From a checkpoint of a small transformer trained on Wikipedia: a variant of SOAP for these matrices.
Each number is 500 + 50 x the weight over its row's rms, rounded and kept within 0 to 999. Layers, rows and columns count from 0. Numbers have three digits each. The size before them is the row's rms in percent of the matrix's.

# down: layer 4 MLP down (transposed), 1024x256, rms 0.127, rows 208-254, columns 128-191
# up: layer 4 MLP up, 1024x256, rms 0.131, rows 209-254, columns 128-191
down208 100:501496509506474583534492476544495443552567479585507441545364531535547467517507554408541539557470475512457371535460472513515469433440447452488504445406493614558462435570464602458517395550493519
up209 104:443511486538477526422495518529501469477416460517525544513508498486536414542445394500476475525558407511415438576587541475473572500431466545489517574528496482547522560581466520471598542468448462
down209 100:437515485518560454548480478533492478504518428552514455484543524449414514496457492625416586518497505549461510518546475547513586443495466563445460607566508414455499564385461499456491511479506520
up210 094:462482540480598451511564476519452488472499441544500545468528419385440591615430553545492448477429441506495519525458481473457457495458458473529537550532544419517491509523539517520506481600469560
down210 100:445466472502471499638466494475571494570488502477477469527386569438474459514472556502577523501514510558492514464571485520476466457497521526374551466473351503479509470604526459421496453428471403
up211 092:525470495471560524556533486508555599517439489427504511447514513499511489477466532544524448407468521456503502533504512471405519432383469553520424488516474391472530560456606399530477505493447497
down211 098:411456351441501439429466503483569506459492581495481436591578569529462508536540515551555509521487592456477506443609453475515440507521526519499520516478526517495601431471561417475518461430478425
up212 104:559446473493441431445608598558490511531404418463550514522425476508511451473503417564472508577540592520442598492468451541556522411483462450614411431515530477587538496530510440560460444403536473
down212 103:541423523512387582567486462435544519560502415549406536575461481501447501563480448557474482470473488497502518510445510586452501545525442509527510523519431477483491506584568503492500579425501521
up213 095:530495452439462416465482418469591497580472500432409523471441485371589525522536530600500401467560536496456503554563568534467479550485452502519467576449473488373520467513460481565492473622540529
down213 093:521515488530444565596355511436483485449556503584508453487589451508465506481572479449501480494405570547401542463507584527473511488558489473467461447521545549483423508447471545495566480465559475
up214 099:467535525531456414468534517434486599515551548420478532439610506495394497503569444423516500418472395428502453490420509530475526541490581536436505488627481403528596408490540488529468474575497492
down214 098:491616553572430527564450483543471515447463508490557501562546556493540561473492543584530491466451544442491405522530490392510436532445496565504593563507415545506525472403568513568545453457471480
up215 090:562477446457456494435507452493499506533463522444547455480471419520601546511521492526469516538576537384475520483489483535387490492578476501440430541451579544601440389509439533487515431498493479
down215 092:547430475404463472467552513495517455498569576504529469633512533447486474445468559508486531436499414475458504445441537401482489498464496555504472455540409545482438465662575504463503546628458517
up216 095:476566556517496536403497531510420470432524532551380428538609439477415429546520459519517494508469538560518499460529497565539525514456469435557560507446446538459496521490447503432586486546464450
down216 104:445423490480537587544456528443453511436502556470457435555401551463452493479533472410443480446541564580539416420467483486456472525499550453506447537504541408473574602441432505421498531554483512
up217 105:505435495519570546393537529478547520474523515638509471514443528492526494497538586496403598491593383510470507527497519555458492522513542564464537490549468462467522516480444529453529459506496422
down217 105:445484482527537505566461541562463532455541472599470471476479467518501558523585410411567458528466549626457508405532501463555397523591621532379561412497477614494496460534522450576450501481587502
up218 098:458535542500534551510509615549397573496488467518490577505424523417485574449512422440469533628599432561574435528599542470474426472488592510476529532461460428358512449545486498451480468567441540
down218 097:480491502452517494498509516447523583474438472587450417459575568506457562543512533449490532526455472476537474488476472493493577430553500553521491523460442425474472459521508565479527493538480507
up219 098:568467430484558571507481386478526454442478498497627510477432570568534440499482505487469513519654515526519536449556534525463458534543597439510474480554442559406453419535512515545541517559538538
down219 096:477443567500468453452547532455472451482479550473623531471517463490492398525505507556558512524447513486517471534554485578494481476524498457521510558408515525431632490574518538580473425441490540
up220 099:448461480495444526430417482541540461491427516609488538541497534530485497491504489448434487481482510448461481482522438542468502404564507468491461514528458495434478465504561488524492471449474468
down220 105:497460542491539519560517545457524499516508566482518443534460489496557409622508501553449395556465470510522464568460512452469508542551457502491492498425558527433490484508502489512471433494551551
up221 100:548545537466476436544555427480547490482409576545477552433553511472476531534537453607565592525554486568524504481456519460509462518498464496499533486549517495503551486523467497461528539492482569
down221 102:500479486474471494494460585478579530551616425481531519521476419591554493498557454535482502514536502484558466523546457552571559444472536484517485467570583531484467575583441488540560461555588501
up222 103:465518410485470563517460465478491469481517494513502514506553486483531526474443461540494405515537394445533613458545542417522473421509452458522435477388471424462569494456519599580509462466473533
down222 108:505521503473563466549518421449519436483568454564509506576463457441508453517415505455444446479579408484457548546548515457613453551527438524484514449470470440492504521547522501496512464487490436
up223 091:508496540523432417512537497559594409438583436461470505453492460486498452416519475471431467512468470553507508508543496491513563544487429552475463453520548558522466471487529446561475429522401463
down223 097:489495633552623450453483407475529451435541544484512530517435500457432549420529536585456516422535449531544493477549569470451434496501504485534526508489434502467475509442559484474499515388469521
up224 104:539463477577448471475474447459549500506434498523498483474488478468476594553524510453522438485510498455510454413590498523448606596561546499506503531525470482433475479489463462459463515523539495
down224 101:515411509488520480487477420619518455402475550501480465482496433432530463507539567481531501479452506598493526491488505521575535520574497475509468389430453468556381401435522447491529401449502608
up225 097:470539455526485550474452455493523426423432501500556534367533516539426473457508513446633475584416555540485506482562485452536414471502485537541477538501520598400496483493505562475518540458538495
down225 102:481495420474482476525492472511528538434569576460464601594424497516498477480457460510423536479580446486520533524581514529489548484488489504548517492452456417491509475549485473512599490516533524
up226 098:492580473504493501440474433465555502599478477529459475407526495530535461445502487483480485455480499461563536453580542419487408509531560544472529488501425521435539588555492594546545504481576525
down226 101:514464583526492497535588511483547588471486480560417464618559536517463543528457524469499473538390447424470539561471537526592516535469562561551499582498592487515427571517466472411406538530479455
up227 106:454581527518441521523532496529491466492534512427456544563520538477405486449407507430584540580410493507505602505451547554509518429512529500478385510557498526527567504539531558496489445505489570
down227 103:550520602555571486575463569514388517507482468504444433475490470529443434473540462423481590457576499507495457496530611537541526519545391438554433475519552524484553462517439431474510532398497455
up228 102:554450481460542549532507584385489554487559497500445564503510541464492494601518504462545553547393460536481419476519509543441495540398487548543475481612590479409553487545458483503521505518522597
down228 099:473470541603540530523474469514471600540432490527493540422474507504599477597553599528565444526575557440518540445555386488455522578453435522533393538488557469427523517530516551584552503506550503
up229 105:438513476518428467422460469504469499488513526467440554554459444549532392593515533605445551519466513519412627524564528455542589582569474574516640526493550452506466544464486541470478580535501448
down229 100:566479395505595561547494546410529452477501491440441521445449456491488495466597497530470470559548493512555479588596453552503570519422524504499518444422571539557547507420528459460454535413492607
up230 098:512438493560481489539494553569488499579524447453496567543561506472511477502562459405564570554437549532496566485463473581452496409374524479455507564538505503562483534564544543567511556480422430
down230 100:413465497521463476453502452508442560506571682452486530458484575500426436557536508474448464506447517527441529554602501518474514501543574557446494472547554449603475496500498654495533494459502515
up231 098:495394526505468433475557440414410523550514468429572597462512520475501432517499576418434543543531410549437559561492553583502477555495485430464537482545574473554471503494542548479466583428473534
down231 105:498479499507517509494583540617501508550527472479401382452525509462551560430579462576515417428572478528542554516485525545433447510585469451538552524510501513509474543444432527497478530480484467
up232 096:510423533578513512576404492457474627517456368535529517512457430413497459447527424471461428465534412503529483484418463433528548504486455510525563475550507475464437469444458445552533517628575571
down232 095:453456481480486539464503489458574539510496597494444533425542507500548456506457586512484463556579416504520432582443469572414466472530487513509349517552460545540469490531639441615437494469427438
up233 097:502549499475595455483558533491476535479502483550542503636446598596448441536570498556549548497494474491525588387467639525525539594478530553461571532498518342491486517514487617387444432567446474
down233 098:410447464446540487537636533504535558515499502557501489444599547508530431392584526479460499442602491452599558479468477446494564632495494520495480434485514521579427578476462488530437450575538538
up234 097:586526430446524467488590536532516494390429466488508471470593429495380508501425508522466571406392470480508466524606527517487498466504410529467505491454505428480545525486545464430466520475495413
down234 102:534472538588511486374477495558467550477532536560400602479502402510455458463534516547602538494572450511522495507471572471493419460476454505459572510585472527498501553545548431457503466555425533
up235 109:466475428531547482503544420504418516578506472537615507472488462500559513499477482429542524503480427505528615489505644518504411532492476584511440552507473423506498549586473459611506426468503471
down235 105:482438459555546483487578537472450488579452567546491391408460550452462562551389421548467540442438533433586477496494565525473501504548417459507530472417448514506524571452534468457442456531457563
up236 112:428458480520466397540530530515542507486521503501488489470442442456466572418516466564533507399563458578530566533533523442413403487501456447450593480499589450442462519511530405604559543464472477
down236 108:506496532545533490447520581567591455431523527495564522521508442454485447506582473507573490433593466508525530520443491513473539512546439515608574475433517508488440542510505521477460415516498510
up237 100:472436508468541492379511487512438523561595476489442504477534425494510458453480553542594496506513471530390509519445420409531555590518562494444562503518569517489439472523553489467465530558512450
down237 097:496484465458498445620469552444526437507479522585410493452442542426532477515469610572495419434415449448457512520449453527520537384618429579490432488595510523529516506443444492443476536524543416
up238 100:522519532506493474486479443468466491531543498512486530530575415517530535541485390477498564438528491488548518524495527503439462553431469553561509445571465492478543532427510585460481535495530541
down238 096:408424484504560479504499360485507496568556535563482536465497475588548496511534469517493484527420510578491548538543509507443455453519491479487494509504534542454482557430500396569492500489508403
up239 098:552489372471452469503501436560572467559542428492474479486506524560455515581490404523525494474411466425452504445533393523584564547527523451512422531526472473470481528534485453476496424468580463
down239 098:498489511508457521451493509548440420446508452498477441570430475540496506511584483431481542509514503441431480570517573602551499538494485418495562559529521509538537481406534628492523514476428446
up240 090:479511551520445477599515558454466599470468433568452519504529444464475520516521523576488583481410552538565515417411434494524505476572547452499501529464453448434566542517516509387445503614488498
down240 088:566475467377550503461588451433559528558422565499476395509530489584459469444388616555483569549495461575474520568495521493432496541439568515496451456468501498418523591452592490552489546436566486
up241 102:550501424407446457556509458474484609547407558524484476437458445562475524460492477640544503481552474490420502551517524530537425486537459470575513444456459501500503579540454517466477540441496565
down241 101:485425467429493450514576531581450478480487484466438423490571521440509485582526550552573438393459465502468489539503485477519513474486562445415477503516459575461535504535542544475550492512432486
up242 089:427561415518549511413488519444480516481489468521578502484491493445534481505463500573449497577555503570544493494519530481416515591572519491445478495508423428558546506399487572505536445355457538
down242 092:519522462432489538490520557464522403534400481566539625497495526486495475511525547499510492482488566576480481460477488475382494480525511532591438535534550564503543534452492358477559602523456548
up243 098:547511441589546448476496508544500610532509444523521519476467487451468503505477450405427550550385506426512521548355474572545484501559429506560406574536475509455449420521482564510422459548511506
down243 093:466581481570556495518458443457542498490469504532468502591464563408492497493549542561599441513519384471500406535567545413538430503566518475360540556460496481548583554487460587499470499495466522
up244 097:471570501486482534469466457445537522512522474497457513589532495508545464455468590441487390536535493465398497598497519530448525461517508587559410446512526528559526503464492473532491544444508452
down244 099:440522458488569548579477522522600494545469411426537476478549521464477403547574476472557434423491517483525601421425570462473627571522571478504546541555430507534450518466555471489494452553515449
up245 108:509417475417543492497528552499524485462456479429477499563523524517487525514471497483470418531498470536523494472531547542525492589508518524438460503556472496559594445492531592534461486516505575
down245 113:578518391539576568466656474500518476404410409434472462551483524474403492512483475427570412511490465530485464461458557460525504396471540476474505528479523469504522446557526593484605503503547554
up246 104:518510506453410541430461587438514562510471425516440491483461475440539506481504484595542505619525528398463406583567463525592565490458480477457471569550531560502522524509542544492500427520556395
down246 103:493468508489545441430458552456519501569522516504553489461492594510471601543433563454614469470520488549511436474487448506498498547550508470550476613563509399520591466498479552552492513411476514
up247 100:488425469507421420465467490541472430426486532509440472466522494441569411437495428424549430497459487392532541478492510510455527577629467527411462588565566393544499575578506488465435536557480445
down247 105:501424431477527538605551474575498493526469457566500427544450491509491481493561580556524501546516547473496446495484515442484556522501537595501454478546511507524484549501516571489553591563390470
up248 099:503387538517476573479450476469536507384546465506532528483532485461478446497521509480476539540467417486437499447485437521559554525532530493539435522549508423498574518513583508484488563541525527
down248 110:565533514541494452472495426475475535396512367619523577553496522534475423553507480491487458573510518435503520521516538541464511514480555416555534502493450527482472543573516464490477454489523512
up249 101:432507534515483557510498503451540539532538528516467501536513506442503516584491499486556554510497436584465409541554493477536510512510493515457476475557503553493456525527483515526455485499564480
down249 100:459505553441547571503481479498456470438550599511523511491499525529479505511414492459414510434435519411516522520458513494512468546526549547539433602436489542441492450551474459473476534524505490
up250 106:475577463526393497522479469478446431543549514472423565583452463546558564535515461553451568437563498524439473472523416461597518524606460530464532365510473415546557457506589493493591481483497411
down250 104:606555534514538522618468449513469457384501487476490493530488455515470529514546480568534519586512418520447536427371416511587508491495513512522493495518565635445496522453548491514534464445437525
up251 107:474426452491539453475528490405575443415466527509526473554465518507578500530547492389500516537522509513410465543539514436511426477392548569476432532467470572464532634464467526508474521617546401
down251 105:601574559496494516455484481471455467489460519574539546456520474450441539490584452498446539491517461499437438555587489430484521537567448517541586524473495578537595473514566465442555477518557441
up252 099:542441551423441526459599561441534427460498485485492528476458463430460479464466569459469521515501554524472593509348448475509534533573433438523443553425578492558495454468471541508484444527521520
down252 102:505446487423427391510474482522534362598553520518472421515498539554480501519533528477584453447503552434554517482406513424468535461544471477517477551555542437503485432553532394609537504489505430
up253 105:418488560490409507422527536400509501531554483448469490587467521566472462530572511463438392484611521494479518492471598511431490538589570595488454438558475481468468470473403477384509474412511449
down253 103:526501511482551567484391555523584592449519508527583437542478525507513556565504448493550525543536495568508454427477517463437551541501487409377421474454409390537462485558548496528446513499593441
up254 106:571510446523553527428520443536534469563446469534466561406404434459451476414560530395565389555401558530527524546453484483533586466463512405549515521501499567432485566447457510482480607572414500
down254 100:570454433467511508403516495469579524574552566428536588541463426463487557529497488545505517535543422407550491432465480519483434512498487508486506581588610594425539562565549467487500520527532466